Weights of a small transformer language model: LayerNorm before each block.
Each number is 500 + 25 x the weight over the matrix's rms, rounded and kept within 0 to 999. Layers, rows and columns count from 0. Numbers have three digits each.

# layer 5 MLP up, 1024x128, rms 0.0143, rows 108-214, columns 0-63
503502496509511493490496502496510512503495507509501491502492498501511504510514512500494497505502508505495496500498488501487503506496503502506497506498487497495510511500506497496503501496493500
529509484479509463524343548414781551787363603539295548569685502475446657620615745623334471644548464427322496418153557571336596484480434749726472538347253448605477426592552618558741324561532691
490484499490489496494487499508491489503502506505492503488493512499494484495496494494502488503491490497499497502491506502493503494491501492493501490500482497500493489496499497494499498504494496
609584550268497399353425848358537312350507738713154278375494521493410505616561626414514467445517423439494042463593311673260507595264546900501554896396520456281665797567830717366526527683478443
517525498507522492488499512485521507507501505520501494528508482490506507507509523497488495504507509488493492493500488495490484494503494518512492514506462493501515510496504506499506483499492502
502496494492502495498502498496496502495484498502501493500494476489489504501491501499496489498498502499491498495498490485491488501504494489501494496496501486499504504494501495496498498488482501
496478497494495495488483496487499500493488492473495495489491485494484495496487491494496491492493490490493501482490494477483494494484491495495496487489491493496485501499490489494490490493489487
489485496499487497497504485505486492493484504482503497491491514498499492495486486499501497497495493506498498501494498485503496493500498495491497487487511488488498499491492501493495508484476494
514514505509520499497504508503512511508510509522506502509501476500502513507509512508498508510501506499498499508506497503502500510505503507512497514506504504512514508507511505503504499503503514
490484499501484505508499486498480495503488499468496506492500520501497493493495486484503488488492489507502503504510503497506500490497502497489500488502510504489496498506492491500492505488501496
515524497504522490488502509493520505500503511513503494520505480486504514504510523503491501508508511489496492492497484490492493505504501507512492511506481493504507509491505508499505487506488506
487486504502484507513506493505480496500488501476501506491501527504505496498495498493505494492497491516501505502512511509506505497507503493489504493506517506497502500504500496503498514495509495
491499504504485503505501490500486493496503496487501502499500521497506497499498498494504502498492497511503506501503506504507508504498499485497503503499511509488491496503494497503502510499500498
499505494502506494496501501503503506497490499493500497507506502492511508503506511500494498496507500504496494489495491494499491498498501494503494502498490490494502502493504502494504494492491501
504490499499505493493488514501506511507493501522494503498506487503502504506511507504496498506501501497497500505500509497481494500499502508505499505501496498513506499501516498496498495497509501
523526503510529494487503515489525510509501501531498494526512471492504514508512530502492494505505515485497497495502495496486488502507490515515492521509470493510510506500505505505507480509498505
498491493507503495497496499494500511494485500494499497500494508497503508507500501499493502492502497504500504484497494490492498501500498498497500493492509488495500500504501497501498499484492493
509507501493510496495497505503512499495509501519501498492496481493499499499498509503498501507504502488499491495492501499489502504496490503504497507512486498507492492492501504498503488514508498
516529492504526487481493505498527514499511517526505492518501494488506507511521526507485497515508511487493489495491486500479490501495495517514494514502447490494507513488510518491508484507490504
506533497502516496489498504495520510507513511508502499526504507492509507504515522496486500508512509494498493492504492505490489503498505515511496517501454500494510506491504511496505489514496499
491482502494489496500496498500492495499490494502488501494499489498494496495486490501505500503499496499507494500495506499496497495494499494497499494491511498497500496498501493494497504492494497
488483499490490496495505489512489490486492504481498497485484503495491483495492490502504493494489493502503498495487502495499505492489497479492499488492509491495487489486488504495498496505481495
499489505506503503508514502505499504490491494478503504499509501506500494502498495508504502494499500509511504499497500492506503491500499505496500492496529500502499499505499507503500498494498502
506518496501511498492498504487520501502501490495495494505505490494505504503517520497489507500505505492496494491496493501491500507499497509505496504504476503496494499494496505498506483516506491
505509499509509495487491505496514512510509514517501502509504502498508505505511508500491499507504506490498499497506501501485497503499503517505499510500476498502508504499510497500499496506509494
504506491501504493488484499483511503503502500501500494502503494494502502500503504490493496503506504487491494491498491491485491501494498509503494496500469497489497504494498495494499494493499490
503512496504501499499498496496503505499504507503504501509511505491503495504499502499497495503505504496498498490500498498489491496497498496501495503496484493489498496495499508500504491492488496
517535490502531482475489507490530511499505513532498488525496474478509512509524535503480493514504510480491487488489482495473485503495492512517488522503435478499508509485509510494507476511483503
492479496496486496497500492498488496499487499493495501494498491503493493496489481497500499497496496504500499505501501492495500498498498498493498486487522490498503494499505491494494510485487497
506511495500500492483497502510511499495502509521502495494510517497503506506511507504502499511508509493499496490486505506485498505487504494507496498504476501498484495487497509496506496510499494
502508493494510492489499493498507502497497500506498498506485480485503507501507510503487502502496497487499495487494492492493496504496493499501496505501480489499497493488501503499501488509495494
516526491507531484481498511493527516497517518523507492524499481486511510515522524511485500511503510491494491498494484497486490501499499513514495519498469485504517517494511513497507482502490510
508515490494507494492500493495511497495504496494495492511503489491497501498499511490491499501507508491494491486496489500488492500491501496508493504499470493488496502491495504493504487499493497
506509497496509494492493495497507497502501505495500495504494507494503501495507512490493496500502497497500495493494484496494499501491503501501496502506466504490499503490494501494503494510495495
507513493500512492487492507505506503499501515545508498500485496496505509507507508512493497514502503491492493500495494506487496500500493504502497504514466494507505506494510502498504495501498506
513515497507516489476489506494530509501505503501495484511514490492502503508520518501490500510508515486494490490483486492478494500482497508513489514495459493494491506488497506490506478507489496
501498495505495499492491497498489496509502505516501500500502508501501504501502495490500496505496499497493499504503501504500497499501499490500497497503482499498499503505503494499499505491496500
481471504496477508511504492502474493501484495477495510479490522500502492494487483491508489485491480511501503500507510501509503492499502484485503486501524500498493487506492487504491509493511492
518528503509523491486500509506519511508521526537509499521504492496508511508520521511496503518504511492501494502496494507495500506498502510513497519508469502507511509495510518499510490519495510
509510500506509496492494506499515508504518512523503504512514495502504499505506503506496505511506511488498497501499500500490500502497502515507500505498484500503504505501513510497501491503503503
504500499507502505489499500490505500506499498499500495506505501502505502504506503498496505500504505492497503496501503496502493500503496509503496502496490499501494497501499496503497494497499498
501498498497501494485485501497506502504494501506496495490494489503493502497499500494495500505503504487495497498499498495484496504492499503504495500501470503500493504495502489492494495502499495
506508491508508496492497508483515511504496493514499495508505481494504514505510512501490503500509509493493495493505494499490492509505498507507497507500495491501503502498508494502501496497503498
507504494503510493486488508496513505506504510529498501507504497501509501506505508504496496510507504488499493495500502506487491493495501522505496504505462499503502499496508506496500490500508498
509517500497514493483494505499515508508496507528497498503502491490505507507511520506491493511503503486489496494499503502484490507500499508511493510505465499503499496490502500501502490512503497
515529493509527474461496514524525507493505545564505499526512525481517522523530532525487488538517514486498481497477503503472484498478510492522486518520440484504492505469510539489509487509481516
492483501505494495495497505499501506502497494500495502503520507506512498507502500503498505498502503507502503500502511508492498499499506506500504503487514499504505500504512497496499505493513496
495492510498498507511496509508492502506497503499500509490497511505499501499496502497506499500501491499504507501503507499508505498504499497495505499516512505507498502507502500501499501509510503
520527496506532492484492519495532519505520517539508488519495490496512506514524528504488494513509515489490489504496487507486489499500499529515498526511446495505520517493515509496509485509504513
508506501504512490482493509507513513502502517521500499500493497495500512508510510508495501510501505491495500492498505492483501507496506502510496508499488495507500504495509500500499493508497499
503498497506501499500501495492494504500489494497499500504499494503499513503499499496494510493500502501503509498506496489502497503506502500502498496494520494500500506509504492503498500486493506
506513489509516490483495503490512507498491500506501492512503488488508512506509517498482497498510509494492492486500487492483487501497497501507491506502476482496497507492506505496504489496487501
503509503506505496493494503502505499506501513512503499499499516494507504504509514501500495505500498493498497494492502500497503503501501500500499503508476505501495497492496510500503496513499494
507507499496512495491500505506508504500496501523504499497505482503502505505507505515499507510504506496497501499490500496489500509500494507504495496506497501508501499497509505497503499504496499
509522499501517497492504506507520505498514506518502490510497492506511498504518515511495503509507510497499493504493490509499500500496496513511498518502469505499504506492502511496512489514494509
514518502509523495498499518495524512505512504515502503513520484492511512510514521507493503505506506496499496499503500503490497507503502515510499516510497504515510502502509508504506491506519504
498491493497498494498493503494498500503480490494493502500504485494491503500495500495492494498501501491493499494504504482489490499504502497502496491493501486503500502496508493498492495490496495
497496494491498492486488502500504496494489494499496492489496492499499503499502505500496495503499500495496496495491497496488497501494494489500496499504479495496493503491501494488497494503504493
512510489487509495490494498491515501497498492499497486501497470489487501497498512495492490502505509484488489494494485491487485500500493502508491505502464490492495502485494502488500485502488497
493485492491490497493491497498510505491491490480493489481503503494494494502501504498493497500506500501496487485482497499475497499483500499498497495491489499484482489487493505487500494497497485
491490504496494505512502493505492501496503499489501504492488516500502500499495495498501507495492492510507502502505499506513512505500506496493508497497518508496498500507498498504499511501510501
484473506491481513515508491506476487492498489485502508484493507507491487496480479504514503491486486510509512498503518502510507496506498480483510487495541502503492488508497496504494509497511496
510507487495510491480488499493511506493501504513502493495486485492501508505505506498490499508501505489491492495495491493482494503492495504503492499507469489500492501493503497494500488498498502
503502486491509492481491492493502490499487489499494491499490476486499499494501505497488496500494494491490490496490488486488488498497492492503489501497476489494496494490492495494497491495484494
514518501508521494488493516504516516513515517544500501511502491500516516516524519505495501514507510494498496506503502512488499510504505515514497520508478501517515505508516501504507493506515508
508521508501504506504508504504508506504507508517507504500508516504503508502503504506505510508509505498512503499503507512510502506504503513503500504510493514506494495497498511506502502518510503
498482498497498503499491502489503496501487481484487493491500499503502495499500505489498497493501498499494498501498503489493495495502495503501499503499492500501497497503498488498492497492513493
487488501492486508517508491512478497492488493487506508482497512501494497493481483501505495488497487511506505499508505502511496497504498488486504485503525499499496494500497494501497515493504502
512521498512523491490497513488525517504514507509502501523510485487513514512520517503491508505504507494497495499506492496492498508497508510512496514497493497505509512505510500504503489503510506
490485504501491504506503496505498501494497501476500500490500523510508492502501495499506502495499496514504503500500501501504512498494503506493504490497512512495495499503494501501500502500510495
504510506507506504504512495503495501496504508482509505507485518502506507502502505503500513497494499507514511494503494498514510503501502503500500503508513510498501507506496507507502503510498507
493485509499491505507499503509488494501494494491496503479498514507500501497497498494512498495495491509505507501502510503505512507499503489496506495511529509504492494503492494501500511508516498
491497494494490497500499485508484492493492501490501500490487508487498500499495496499496500497485492504497508496500501494499501505503501480496500492491513490493498497496495496501498506494488494
502495500496496498497499498498493491503502496511497502502500486500487489493490491496503491499496501491499496509499504498494493493501493500499500503501498497503500494497499496498496500496491508
510506498505519492493490518496523508501499501509494496500511491491501507505513519500493495508508503489496491494493498496475489495493503513509494514509475493504503508492504500495501486500512498
495481492495490494495494489495492499491491489488494491492493486498493493496493490493495493495495504503492497503498493491491499500494495483498497495490502484490491503495502489492495503490487500
500504494499490500493504490496495492505502500513502496497510510497503495502501497499502500503499504502495497510502505513501498500503503500498497495496492502491494488495499499501502508495499498
522532497516530488487497515502526515500514517531508497529520492492509513515518529512491498518509516491498494494497492500482489502501503509517494518508463489507514519495516521496508487503494509
505503513502506510521507511508499507506493494493503510491499500505496506497497504496502506495504497503506508505510503497507508505510506511500504503518528513510503502508502496506500503507519510
508504505514514494496498512502506503506503509514500503510515497498506507506510511503503499505502502498500502498498501492492500500504504502511498510507506504506507504502502505504504501496497506
496496508507497496504504508512499504502500513511501504497508512510507497506502501505505499504503499509503499504494506510499507497498502504499503500503510505504507502503507508498504505499500501
508512500502513496490485512498517511509512508530501497495500488498504508505518517506494499513504503488495495505497503511481497507498497518506499512508475503508503504497508497497504495508515502
498498501505495505499499497497499494502512510485502499506496521502500487498499501492507492498497499500496499496496499505509504493497500505497502502499485509488492496498484507504501499504495500
505506499493503503502497502495503504505500483503492500501515485494500505502504507494496507502500503498501499502505504508492496504498504498505498506500497500502500496507505495499500495499518499
512512494505519492491494509493515508504502497519500496513501472492506510508514516502487497505500506498491495503504490499488492504502497504510494517504478492504512510502515497498504491498501508
496497490492495489484498484495493487494485495489493491497491491491488494491488496492495494496494498494497494489491489487491490498490496490503491490490481495484490496484490495491497499493477493
511523502505518498495497502493515504500513507505503499518505489491501511506508517505495509508502505490505501486496496496495499506499499502506496510506485501501498504499500514503506486510497501
510523498513526491491497513499519516501510512525506498518502493495514518516523520509486505507505511500497498496501491503490498510500505510512498517499485494508513514504516506503508493501499509
494498502493496500512513494513492500494494496505502506497506489503495504499493494508500512497499502507509507503503502492506503510506502493499504494495544496505509498502510505500500508493494502
515526503507515490484499506514517512501512526537504499503507515491509511512519522507499495518505512490499497500496504506484500509494504506515494517514462497504496505488508513498507493518500503
512521502505516491487500505503510510501508516523511502514508490496502510510506509510497505511503509496501499494498495500495500508498501504508495502505494503507504506500507516503507499504491506
491495496492484503516505485503479498492493496476503507486489502490486495489481479495500493487491488501500504500503492489510501495501491489489501485498525492491490496500491494501494504487486501
498500508502509498498501507511502506506500516514501504498494494501503496504500507506500496501498498501497501500500502506498502501498497505502501506507498501508507499501505505497502497512500502
503507501508511498503504505508498503495497508491507502513503502497506510501507506500499492496506502506502502494503491495506498498504501490501498507508505492504506513497505507502504500501487509
507506499501515495492497518504519510500503503516502498504508486502505507507521514509496497509508508493501495501496497498491494497497501510507497509508483500511502507496508501496503485509507506
506503489497515488481486506490518503501497502511494491501495473493498501504506513500488495509505504483489488492491492494479488496492495513507491503500460489500501507490505501489499484497495497
498497499499504496499493505497510505501499492491492499496500495502503501499507510494491498494506501495500495495501499501488499501493500512504502507505490498501498500497503497495499492507514497
499505490488496492489494491498498492505498506504494498502488489484494493497493499491493492502494496485486492495499499494492491498499500496502496502496471484495500491488496497497494491499489490
511512496508515495488500507488517508500496492505498498516510488494516514511519516503491509502506507500501498492501494498490495505497501504507495509500494498502501499502506503504505490503509500
502500491497506491494497504495503507498476490502495494489506482486498513507505510496490492496501498496489497488497495487481485502502497487505491498503500483500496502495503489498498495485498495
494494500496490501498499495510484500506490506508504509486495519499497504498489490497501494498499493503502499503508509504502498505502501496493502488503502498509502494498505496502495514499500499
491487502501490497496496495500496491499494498475491500492501517502505497495499500488504501495494495507506502494497503501500510501490505493496501494497508506492493495497492496498501503505507492
492491504503496498496507496512496502498499512498502500495498508500504496502502497507506496497499498511505498501492501508503503500493502494497499497491515500499498491495495505499504503502487503
523525495498531486472488517495541522502510509548498486517508470483507510514528535508480489518514512484490483493482487507459485503489489526516490524507430484504501498482509514492511475520493504
503509490506516490486505501489510505495487494495500492510504474479506511508511515506484499495497499497490495491499486485488489504503500491505493507491507480499504503492504497500499493493489498
504512487501509482474490496494514509496489511507498489510497495482506504508512512495485496506503508490493488487485483484479489499485498500510485498490462482485496502485497505492500485494472493
504500499504511490488494509503509508499489502510498497498500496498510514511520518506494500504499501501501502491493501496486499504492503494504496506503496494507500502498510499497504490504506497
# layer 5 MLP down (transposed), 1024x128, rms 0.0104, rows 108-214, columns 0-63
506506503499507499498503497500503505492508499501494506501508502500505506496496499507502504496495499503503499499501499505495500498507497496498500505505500498502497505502497505501504500504499503
185273516419380793466354246609097499412652302509685502233439429706705371179208290336649429507187430657452737648641497427639611485562710429344756477640466598543621587512332288262239822393298129
502497505503499505494494495501504504501499507505497502503503500501495500505497498507501502495506503499499509506502502498500495502500498503503496497492495501501502499499498504504500501502496496
275449666758560798485672412278404378284238388524450690592695410538424470335531437347403494276324616485667700571437513543605802447655467113717845433336234639658225310490602640851256504498473177
506505499496499497506504502499502507491506497503497505494490504505502494500508504499506499501501497500506505504502501504503511502508504507497508503505494502501500505497506498497504504496506504
503494494493497494505497499504504498495499492489496506495500499502500496495502502493500493497496500504497492498510506505494499496497500501498503496502494502492498501498499496497506492498508502
494501496500497495499495496504499498502501497498501500495501504501498494498497502493501497499492499497503500497492498504505500501494499497496503498502500498498498506497498495497494500497501504
497496492493502504508497503500500499499499494498493502501495494499501501496499500497503500495492503498494493492498497503496496493499499500505500493500504498498499499502504494504498494498498498
503501502499504495506501502506505507494507499499495503494504502500505502495504502498502498504496495505505500501504501510494504501505501497499508503504502500497498504496495499495505503503504501
501503498499500505499499500499503505503503497508504495505499494499507498501500504501501499510504503502494499498491502495507498499498498501502494508495504500496501505504507498505501499495507493
498498498491497494503503497500495502486497496492492502495484501504497489496502500496507495498499492501498497499504497504495505498503502505492505493497492500499498500491498492494499496493505498
506499498496496501497501500495499503500498501501501498504500500501504502502497500503497500503503507499493496501496503492499492499498500499500491501497505500496497502501508499503501498500503494
505499500502504506495500497499497498500503498510503498499494492499497509493495495508495497498499499497501492505497497493498498500499496496499492499499504497500498492501510498508496504503503504
503501491496500501505500499500497502492501492495497502501494501499496499500496503500504499499493496498493497495506498503494505493502498496499503502497501502501499498502502498506502495501502502
498497498499492488495495492494501504490501501495495496494504495503494493493493499496497503497498500499499506494493496502500496499492498500495498498493493497487494500497490502492499497500491496
504500501496490498505504499500498504494503501495499507489488500504498491497509501496504500504504496498505502507504501503500504502503502509491505499503497503499499500493505493491503503496504502
501508494497500500505505497498496500503506496496501505498500497505505502498497500498506505501491504493497496497494497505508504498496502502505500504507507500495500500505497502501503498499498505
497503504504493500499505498498505505502498508497500499499505507505498498503503506502503503499507501502505506507508500505500505504504505509499508498497502507504504496495499499493501510502500501
498499504499505496498500503491498499482500494503489505498497497501497494498498498503505498490497494498500504496501495503493502495504499503500508499499499497509501495494495500499502500496500500
503504506502505499501502507500491497489504503508499499501489506504498495502501496509506497500500497496501506504503501500495508500504507502496504502502499498508504504495502500501503501501507505
499495497504502498496492500500503498502493501499502496500502501498494498497503495498491496494497502502494503497499499502495494498495496500499499496496495498501497502497498502497494497502494499
497491501498505508501491498501498500508493496498498509504507499495498501505500498501501500497499502497492502502504500499496493496504496492504502494491500501505500496504502494514494491500501494
500501495500508505507497501500504504511497490500504506503505501501506499505507508495503504506498509500494501496498501503508503499499497497505508501500506505504505504509508494510494493497502499
500503504499498495494506497492491495487496503502501494496490502498497497497495495507501500497501490496504502498494497495495505498503499492491499499496498496506498493497500500499495498499497500
500501502498497496502500496495496498492502502502492497497490501499500495497495496501504502500497503499502503498495496503499497499495504503495501502503498493495498501494492501489501506495494504
498507501498494496500507499496497500488505500504496494497490502501500497496492500503505498494497494501507499496494496501504506499499499503496501502504498497500499503497495502492504509498496506
499497497493494500500493501497497496494497492499498500498488494498498494495499498500503492495497499494503495503497498497499502495501500500499503497503501496499501494497504493500501499497500500
503501505500502500502505501498498501485505503503493511497496502507497497498503499504509498495502495502501506503507498506496506500506503509498508502501499500509499496493500501495505504498504507
502496498497510503505498501502504504503497500499498497500497495495502501498504499492502503500499507506494499496501498504499492494492501501507504500502499499492503508501494501499500496503494501
498499505500495500495499499498494503501502502498499501502496496499494497501496500506506502491502498497501506505503497501500499497507500507497502493498507502508509492499500498502501502503499502
498497500501503499499504496500490496496501504494494500494489504500500496498497497500502496502496497501492494502502495503493501495499503497498504503494500494504497489494495497495498499495503503
501500504494509498506499500498500500490504494504488512496500499503501495499504499499510501495496495502500505497504498507498507497506502502504511505502500497505501498498494504501506498500506501
500500501501501495497504506499490497496497500498502495501489503497500494499499499505500492500496493494497501505500501497495508497504502503494505496499498499502505499494497496501499500503504498
499505505505502503499509502503500501492504505508499499505498506504502501504492503511508498498499495504500498500502502502497509503507499503497503499498492499505504504501500500503504503496508501
500501499496494494496501495494507508489505497493485504498509503503496499497497502498502502490500502503505501500505498504499499499501498506502502503499500501501497491492493501487509506498497501
496499501500500494496497495495492496490498494502496500494490500496492491496496495500503498491490488493501503494498490499494503494500494495493501492498498497504496496496498496500491505498493502
502503500499493498498502497500497503494506501506496499498495495498497503496497499504497500496500496502506497502497496500503497504497499506501497503504503495497500496495502501491508505502499503
501501493497492503499493495502502501509499504498506499503501500502503503502499502501498498506502507500498497503496505494503491502496498498501491504497504502494497500503505500501501500499503496
501500509500505500504502502503500504489505502503492508497499500502498496501503500503505500494501498502501503507508498509494503500505500504503511499499501498508502498492498499499506502501507502
497500502499505497500498501493499498492495498500493495494491500496493494496499498496502502496498500496504508501493494504500498499495499500500506495501497496501502500492489500496497502499491501
501503497496495495503499498499493503501504497500502502494490499494501501496504498498501503501498498500508499498496494501505503500498506499492499503506504498497498498499510495495499507497498503
501502504503495493497500496505501505496508503499496496502505505496498496498497501503498499498496498506506505498497498505499498501498503499492500502501493498499496507494493504492502504501496504
504508502497499493506509502499498500494505504494503500496496504504504499497502499498503506505502499504508500502503501506501507500500504503496502505508503502498500501500497505490506505504500508
497506499500495496497500499492501505489502497500491499496502504496498492497499499499501503496500501498503509499490496501506498498500497501499502503498495496500499500496493501490501507497490498
503503504500493497502500499499503504486509504499496503497500504502498504497499502505504497496503499502506506508507500504494501499506505500493502504500506501503497501494499497492507505500500503
492492497494495504498495497484496506492511480498484512500505483495488486496506490494515496479498504497493510506510492506496501493509498508506510493484519510509508489499497489512505491490501495
505500502502508500502498501498497496502499506502503500499498503499494504499501496503499508497497506496499512494494499501502495499496503499502496499500504498498503499504501509506495497507492506
497499499504490498497497496498502504497495502494499495500501502505496497502495503500497498500501501494497498502498500498503493504491497500499495500492496503497493502496502498497496503498500496
499500502495500495498498499492502500486503494501485505496504497498494494500501498500503503492498496499507506493502496503497502499505497502497503501498493498503499499494494504492502503501498497
501498505499498497504498493505499505497506504497493508499496498504499497499495501500510500498496500500503503503504495509498497500500506504497507502503504499498501503494495498494502503501497505
500497492495499495505501500503495499504502496494503500495492486499504499494500500492504500506494498501498490493496497502506504499492502502500501502506504499490499496500499498495501497497500502
501502494492496494502503497494492501490503494492493504496486498501497493495498501497506499500493497497499498496498495502498504491500499499493502502498493503494501495497499496495499497497501500
502505506500494503499507497499499506493505506503497506500501501507502501503497501508507503498506498498505503507502501504501500503509500505499503500498504500506501496499508500503505504500504500
502502503504502502502504496504507510496505504495495504500509510501501503502501505502504503496502504509502505501507501508499503498501503499502511507501504505507502503499497500496505503502501507
503503505502509500498498504500500501497503497507498506502507511495497504504502500505499503495497496501505505498507499503494505498507498489499506501499495501510501496501500503503500503505501503
500503500497496495500506497496502503489500500498496499493499506504501493499500501499509503504502497500501506499499499504499508498505502503497502501498500501496500501498494500496502501499499499
502496497499496495505501496496503505496499502491499499502492493502505494498500506495505500505500503504498501497497501505502500500496508506497505503502498500491500510500496499497500496499497500
504500503507497496498505495501504506494500506495497502507504514502493500506496502506503501495502500506498506497508500501496495500502502504498498504498494506505499502500503505503501504499499505
497500504502492490499506506500499498491495497492500496499500508502499492498501501501497497497501490503503500502506504502494505500502499504491502492498494503504500502494497498498503501500506498
495505504504503497491498501493496494495497498503504495506508505501498498500494494509498504494495498494499508497497498499495504498505494494497495495496505502511502499503498502506494499506494496
498500497502510506492497501499498491504500501503501496503502499499501509499496496503497497502498501498497497499496499498497496502499498496502489500499503495504497496502495503505496499499500498
498495498501499504500493499504501495513491502492507502502511501497500505506499498498493498499505505497497499501498503495502490499495497495505497499499502499496499494504503501506497495500502500
502502504502500498501507498501503507495506503501492504501501501501501500498499504501510503501502498508509499501502496504504502499503503506501506507505505504501503495498497501494505510501498504
498499495503494498503505495502500504493508502503495503500500500504504503496494505503504499500495496510502497496504501503496509498504501498499502505499500501497499499499499495493509506496504502
505503504502498499500504496499502507493511506505494506496499500501500503495503500504506505498504499504507507507506499503503503504502503507498502508504507501498500502493495504491510509506498504
497503502504494500497504505504499499507502504503506499502501505501502498504505500502500501500505502501503500509503501500502504502502508506499499499501505503509504498499505496500503505498505502
498503494505494496495502495494500504499500506500505496499503504506500500498499500502496505505503501501506505494493498499505501505499502505492491500500502505493493506503505502495494505497496498
502499493500495506503498507506507496514504498495505501509511501501505505506502507499500499504502510505495495499507509500501501499497502498507497505497502506500504499508501502505508498500508498
501501501496508501506502498502499499492504500504496503494489497499501497497499501499513497505498493504502503499499497501499506499502505502499509507508503495502503503500495503501500501499499507
500502499499507506494498498497497499501500496508499499501502501494498503501497499501502500499496503494496498494495495494502494497499496491500493501498503501504500502505502499507491498499497499
498498494498502503500498494505496497503503493506500501503495494497506502496497503499501493505493499499493489499496499497497505499501498495500501505497503497499497491499505489501495495490510500
499506504507496504497505498503503504503503507503508500503507499505499508505496501509497505503505502500498501507503502497502497505500498500500492500493504507498500505509505504506498503507504501
502492500497503504504498498502497497500504499501500505501498491505503511493492498507505496499500501498498491502503502502496499499500501498504495498500510495499496489501500502504507497501506506
500494503502497501503496503500509504504497498498499499501504494499500493502509503494496503502508503506502510503503502499503498501500499506500506496496490502492505505500500498497502497498501492
496498496501488491498500495491502504490500499501500498499503502511499491500495506500508503499498500500503507491497498504501510503502501509495501498496500504500498504499496499492499507492495497
507496502500508503502501501502503500504499499497502503500500495496496503496501499497499501499498502505501497496505500504497493496494497499503501500501495501496500500502498506502499501506497504
503501502495498502497501503494501499498503497506499500501497492493503508497501494505500501494504501502506501502498498492498498497506501500497494499506510496502501489501505500502504504502494499
501496500496500497504500500494498503487499495498490508494496496503495489497500499498506497491497497496499504499502498506496500496502499508501509496500499499503501496494499498498505497497502501
498498497503491495498504499498506505500499500494504489503502498509503497501498507495499500512501501500500494499500502502503505507496501502492498500495500509493497510499497493496498500495502493
499500499498493500507503495499500509492505498504498507496494493509502499498496508498508503500496499503501499501499497503505507502502498505497507499501502499494502506502504495495506504496503500
502502499499503500497497499495504506496496500501497502498508506503497500502500503503501506495498505492495509503501499501498498500500495503507499495496499505505501502500499502506497494503495495
500506510505497496497505499495512507487504506503496502502514506505500503502495499506505509496505499506511510499503499505500505503502503505499501505501501502505497502497494509493507514503496502
494505504496498502497494499498492499497499491509499500500496496494498500501497494503496497498499494485503499505495495491501501501506493495494496495498500497504500500500509492504494500497503491
500496500511496492491502500498497494499499507499504491499497496499499498495500495505494493503501499501499501500495502492498499500497503501495494504499505498498498496494498502498496503503497500
509498500500502493500502497498505504490505500498493504496501501502500502495500503497502499502498499505506498495504501507495503499503501499497503508503497500495498499498497503493505503499501505
498497500500504504500499501506498498497503495502497501503493498495502499500498500504498494497494498506494497500500499502493503495506500497494507497498491495501503500501497495499502493499505498
496501503500500497498505500503492500494501503500501504494491503505500493499500497501504495500499492495499498505498496500500508500501502502497506500502503497508499494495503494500497503497505505
505501498495506500501501496497498499491508496502490509496500498499501502494496497499507501497495495498502501498501497505498505497503498495501504507504500497499501495499491504499506498501498507
499491498501508501503499506503499495507493502490502499498496503502501499498503500496500500505499508501486498499506504507497501496494505501508504495496500499498501498501492503504501489501504501
503499508499492504501500498497502504492506503503495507499498494503497497497500502505508499494506499500500505508505499504495497500505502511498504497496509503508502492494501496499506505497502501
499497502494503500500503496504497500492507497498487505494494497500500496497499501496505494492495495502498498505500494503498500493504498500501511500501499497503503497494493494498503495499500502
497498496497499502501497501501506494506495492495502493505501494504505500501502505493501496509498502500491489500500503498501501499494500501505499500495503500498501496500497497502500494494506495
502502501500498500500493497504503502493505499499493504497506510499499501501502500505497494499497503493497506504502501504493494501501497489502501503494490500501498503496497501500499500502502498
504496491492497502506497495501499503497498493493495509502494499500498492503498505493506496501496498499489493496508500503498499494499494499502506500493488503495501501501503494504502491495506498
503501503502500496503501498501506512499500500496498507505505509502498494507502508498507509502501502508505508498510503508504507502502503507502505505498497506504503505502503501502501505499503502
498501501502499493499501499495502507486503499501491502498503509501500495499497502501503502496497497503504509494499498506499505498504500501498506504499494500505497504496493503493501505498493498
499506504506500498494507499495497501500499505501503494504504507502502495502499502504499508507502503499499510498494500499504504500500501499497498504491495505501500506501494508501498505501498498
499495500498495499501496499500495500496503507500495496497491499502504496499501499503501495502504499497500504507500502503496499501504507507498501501498506496500496498491495498494505500500501498
503503499502507499501505497499493503496503504501504503496489499501501499498498501500506498502498496502501499500500496502502505497502504498497507509505503500499503496502502498499496501499499508
504501494500488492503504494498505504496503500488501504500501500511505500499498509499509501505499501508500497502506504503501507501501505510496499505503509506498500501502502499497509500499507503
505496501500500508506500504502505504507508505496494500505502494500506501503504506498504503502505508510499502507506502504501492497501507508504502506501506504495506506501498500497511501504499503
501504505506506508495503498503496500499499508510505498505494502501498502506493495511503500502499500496492501502496498495500499502504499501498495498494498498502502502503503501508492499499500498
506502505499511511508495506511502504510505498505503514508513501497504508505506500506508506501500507501500506507512505506498502496510500493509505501497506506508508503508505503518503496509507498
497499508499499498497499500491498496490501496498492504494506497499489490497502494496507500487497495495504509499508492502496503494500498503498505495496500501507499495489495500494500505499496500
501498493491501496509503496499498498493500498491498510496492500506503498496498501497510500504494498505497496496502502505493506495504504497498503502503504499496497495503500497502501492496505503
502501498495505502503500497501495500491511495505492508499487497501502499493498501503511497494490496500498500499501493505498506495506499504499505504505504498506501499498500496502503502496500505
501495496498498495496499485497497507492502502492494506495500499502495497496492501500506501497496499500494498495500493500498498496500498498497497505495499498497497494500498499498496498496497504